python train.py --num_attention_heads=6 --parallel_block=false --warmup_steps=55 --z_loss=0.0001 --train_tokens=113300000 --max_steps=6042
Each number is 500 + 50 x the weight over its row's rms, rounded and kept within 0 to 999. Layers, rows and columns count from 0. Numbers have three digits each. The size before them is the row's rms in percent of the matrix's.

# layer 5 attention output (transposed), 192x128, rms 0.117, rows 22-31, columns 0-127
104:532456551616502486495485557477566606537522524546398471477512459514493516468496460555411544547419498476553456453449499461553576473559557519501444519523478460498544487566540472543486612586410496461568497548552524467478507459486460548486409468459603429467460444425481528427464463564587392497476583457415435567530490472420506531523495485394518396528560503485528448567487518452473487465490
099:454455480539445571508472472657463551528547500504487507415524565460533454550516500438477462497421496479465552528468448444550513426550477493443453512492555479568502481449484492435510504506568637592551522493515522468496540532535547510483584593514611532537493500521504522429547498433449492536450622514511576427468506532432491471513486497501454500475511545526637522480534441543525530455682
106:441564421596569510551468536435435499501448510500490532439583474490454521533467419496409549488546500442497518552526524413550501487433496526519530494452475525521486517533484471574450491539594560581493573507559568520461509423532541491479467482547526559527515450442412516519557469635472483541579436364544549576531489458506430450536597508436537436472473476600567514480447484458597465554457
090:481457514498526520588464566487472457481539409467502568500481528496504589523434517436532519489559584432531474573472571491508451508587448502489551426594477456509535434527476543519434617500453491555470501616486496511582484467558554457492509507500593578556532468465458432568561554511485499533487568469428495474527542520560526606455490568390526434469466604611483460506470534521505548535382
114:484424482419420508463554558516550478545507562563552493564576488479475489489552512407571521538479566604502581421475562553521455549581491473439560466580489508444510487516537539477493502524487540477418515455473620505533423421519464501451488530526472480491548468534512542544511488490593393474585420542446570560463558539526549485425579430456507542466472564514480557455464619465424446425530
101:511572492519463454520448481560569534405555530479537509524437525559544560457496492554540416436497532532522438500580567499502387443424525441491525527482549539498502455525620437482562512402508498498471493612507421511471509571501531476372563378501532487497522566446585524563510540446488447388435481492506458509471457529508528498555538489540455456455538556539527562430497484384499545521592
092:517531396538453539398587493419482468475451461400543456414427466434519477435490529416426508499586513472552574515480523497595513527395418506546465612482505464426497514447500545519526427471489448486501410464579489494515479566477531569450466547548551419543382568496533539514528520489474450481432481519406615546528589469520504515479515504470482472535577528497544469429483479508495561452493
105:480482548514518539501552524512411519533509555470539471604498536558512473597517570517463518464574348419521480553366573516486493538574471522529487522535530524541469509472467537646457500443494453468540504519497478415493503546527478549450590451559513476579477567488425438487524565480552502446451460492570479517528516528506445454510576456459386440506516524526432636473404511445465528472560
097:470472497427449457478488479547506435537536438524423416501480462592567368612521513611545515645525552446468543547493586493506516526483515453448583529587547525509513535456464546488498554480468530486512464496552441456556578572473475440457445474519428504470479494479507479417492506523481547505445538493466466465474438581427529573626561525554452498413537611562516479487570544514510457527489
102:488536501542544500581477597494522507489555462501568436513522509493522509439542465508500582459496500456534467538433571588547456508533470581555543440547515595449506466455543654437569523523505439494556449490504642421505397582469424528463445525499512447526548399455437434421416471458477500463564493546408501527510435505487494446462534499597505536439479512467439551482452522443467483438531
# layer 5 attention value, 192x128, rms 0.159, rows 23-31, columns 0-127
102:468556534515561466496544492351546423456463552492505547563528407532485517462495519521502521485574535571530447457481565580447500580543500518588510473504443511472494516505495408554509506467495375423483503535493474540522416476513422536505414411484342463504556485489500468580457508546554574464511424423513423575504492496548519529435482496525562445529507445500457493496472593491510511552358
099:563460595416476446472541449521515556510537482584490453551422534531568474498464639472574417524445503498537419474439473543494501512583484501483489493499542517455497533491513532465547506474448477438473412457412462488562495562489464482502500544505467454478465598562599529491480511372514428440425625625453489441504499508510531554485399517532447591466521470438553510520565580530471530455512
096:482504485552518496457577517534540565473442615534549401556541503577515468514582495597490474493434459590494509412548398490467552508464510502530449589414502525471534534484515462483528409537510565432513485350510533499435480527514450534468495458471386415441429529490539522439430445496490517465502467494496509442417419481463499425494520470489424571499533434411507507516499434451490418490600
100:489524511552543516539411458477465505433482481452424504462444534523505503501478492587380477511560420435512434585513425493462554431459502535553409562378459547555468510519486446502503513541525435495586450513543377505499532581515536468473495463526493531536533517394497461479450499485402593514419540510536439430541475473534424514530420563436491448538493511506514398503562421552532549614479
103:549436506472554494440561464437454425599423483459515487477530494447473394496439527455454547556522523414477566540466445532517550574599512530508474452546523503490481511472379486484483514543485488546566456426579557454536493410498426511524423654501504508531478432593442540421473446538544520586541516497541575475518547502490477500436485519491509538563439428424439449552510565600508499475440
091:489435555433518413538404498577517429513521508592461549593592483562481493477524506579530498509374498495441435534533471484379499513589552456479525371518487540552519499489530381516528547522452533490507543590445528557458465446565444364554539452508531548522537482492431515444455490518508591566506508509612453463488431540469513481550463480525496542499415528491500541547522482536518501560551
102:496514454486493507494411464512602465477487454528440484451544525491535570419435500468458476501452602578502546452604404474500522461437534501517530484426474491518485450504533430401519502524517528537480447458531519581525473443502524511501398541481474474447566435579574553542512392561458481545561583531441526536452432479473606542503431626525618514555478451507531408497544436546515503493421
096:574506491565533482507504502489541542449479603480614575504530505423431597479476479375476472422488450504486487511538445472422536498530510516547491496392497518502515467626465471560479475520495461554478520450492493554407417470455574542546572532524570552507495585564505484546469512449512500461564476502488565585586569390548446443490493477461569489577458391478451461415466433496516511450557
101:566441501475499447432552412514473450466495550503429544484514471533464454547445506489463411541532563552489515484564457461439491519483575519432423580453447389552477585511466371521466487486465549475453572523456440596523557422563526441519555478457534552543406559536586525579534566533492485545429467460613508508467632512497493530568489484426480490574508489486571420527510493559507486495498
# layer 5 attention query, 192x128, rms 0.145, rows 32-33, columns 0-127
070:532645536464524478499569562415537495496445397530556440480481488528539478515510510450585574482502460517474451518451469482532567532591468464563463491507531426438503578446542525528506519580550590480539468562488501582463654489509478537604491480566463395534466496462532485511512511411500431558492454607441469567494516439471502504635500496547509534544538466510556523413457480527484491461433
091:502627520508568585555483587519598493447507517609568469428444541506538465484465557469511514482483553358470427581468597463562449530553470521526525518518442450493557477476596554564470553438497519494555461574461472530446552557486496422519488489519455459498498529527538473432453438507455402481482523529543404551510467469477507437553475480437590503572458445537470596459517479519575487488413
# layer 5 attention key, 192x128, rms 0.144, rows 32, columns 0-127
104:538413511521475431449527484450443430529603532415424514481574402473523491325485478440477540501542383548515575498450392555488585421505471548509483468593495448522551468584473419557521469543490601452509508497573499522499530468590517552450547460423551490520543472511410545532483530440448568538471503489468533464510548580533486540506471458478490457462537536462494452526530574449471458486510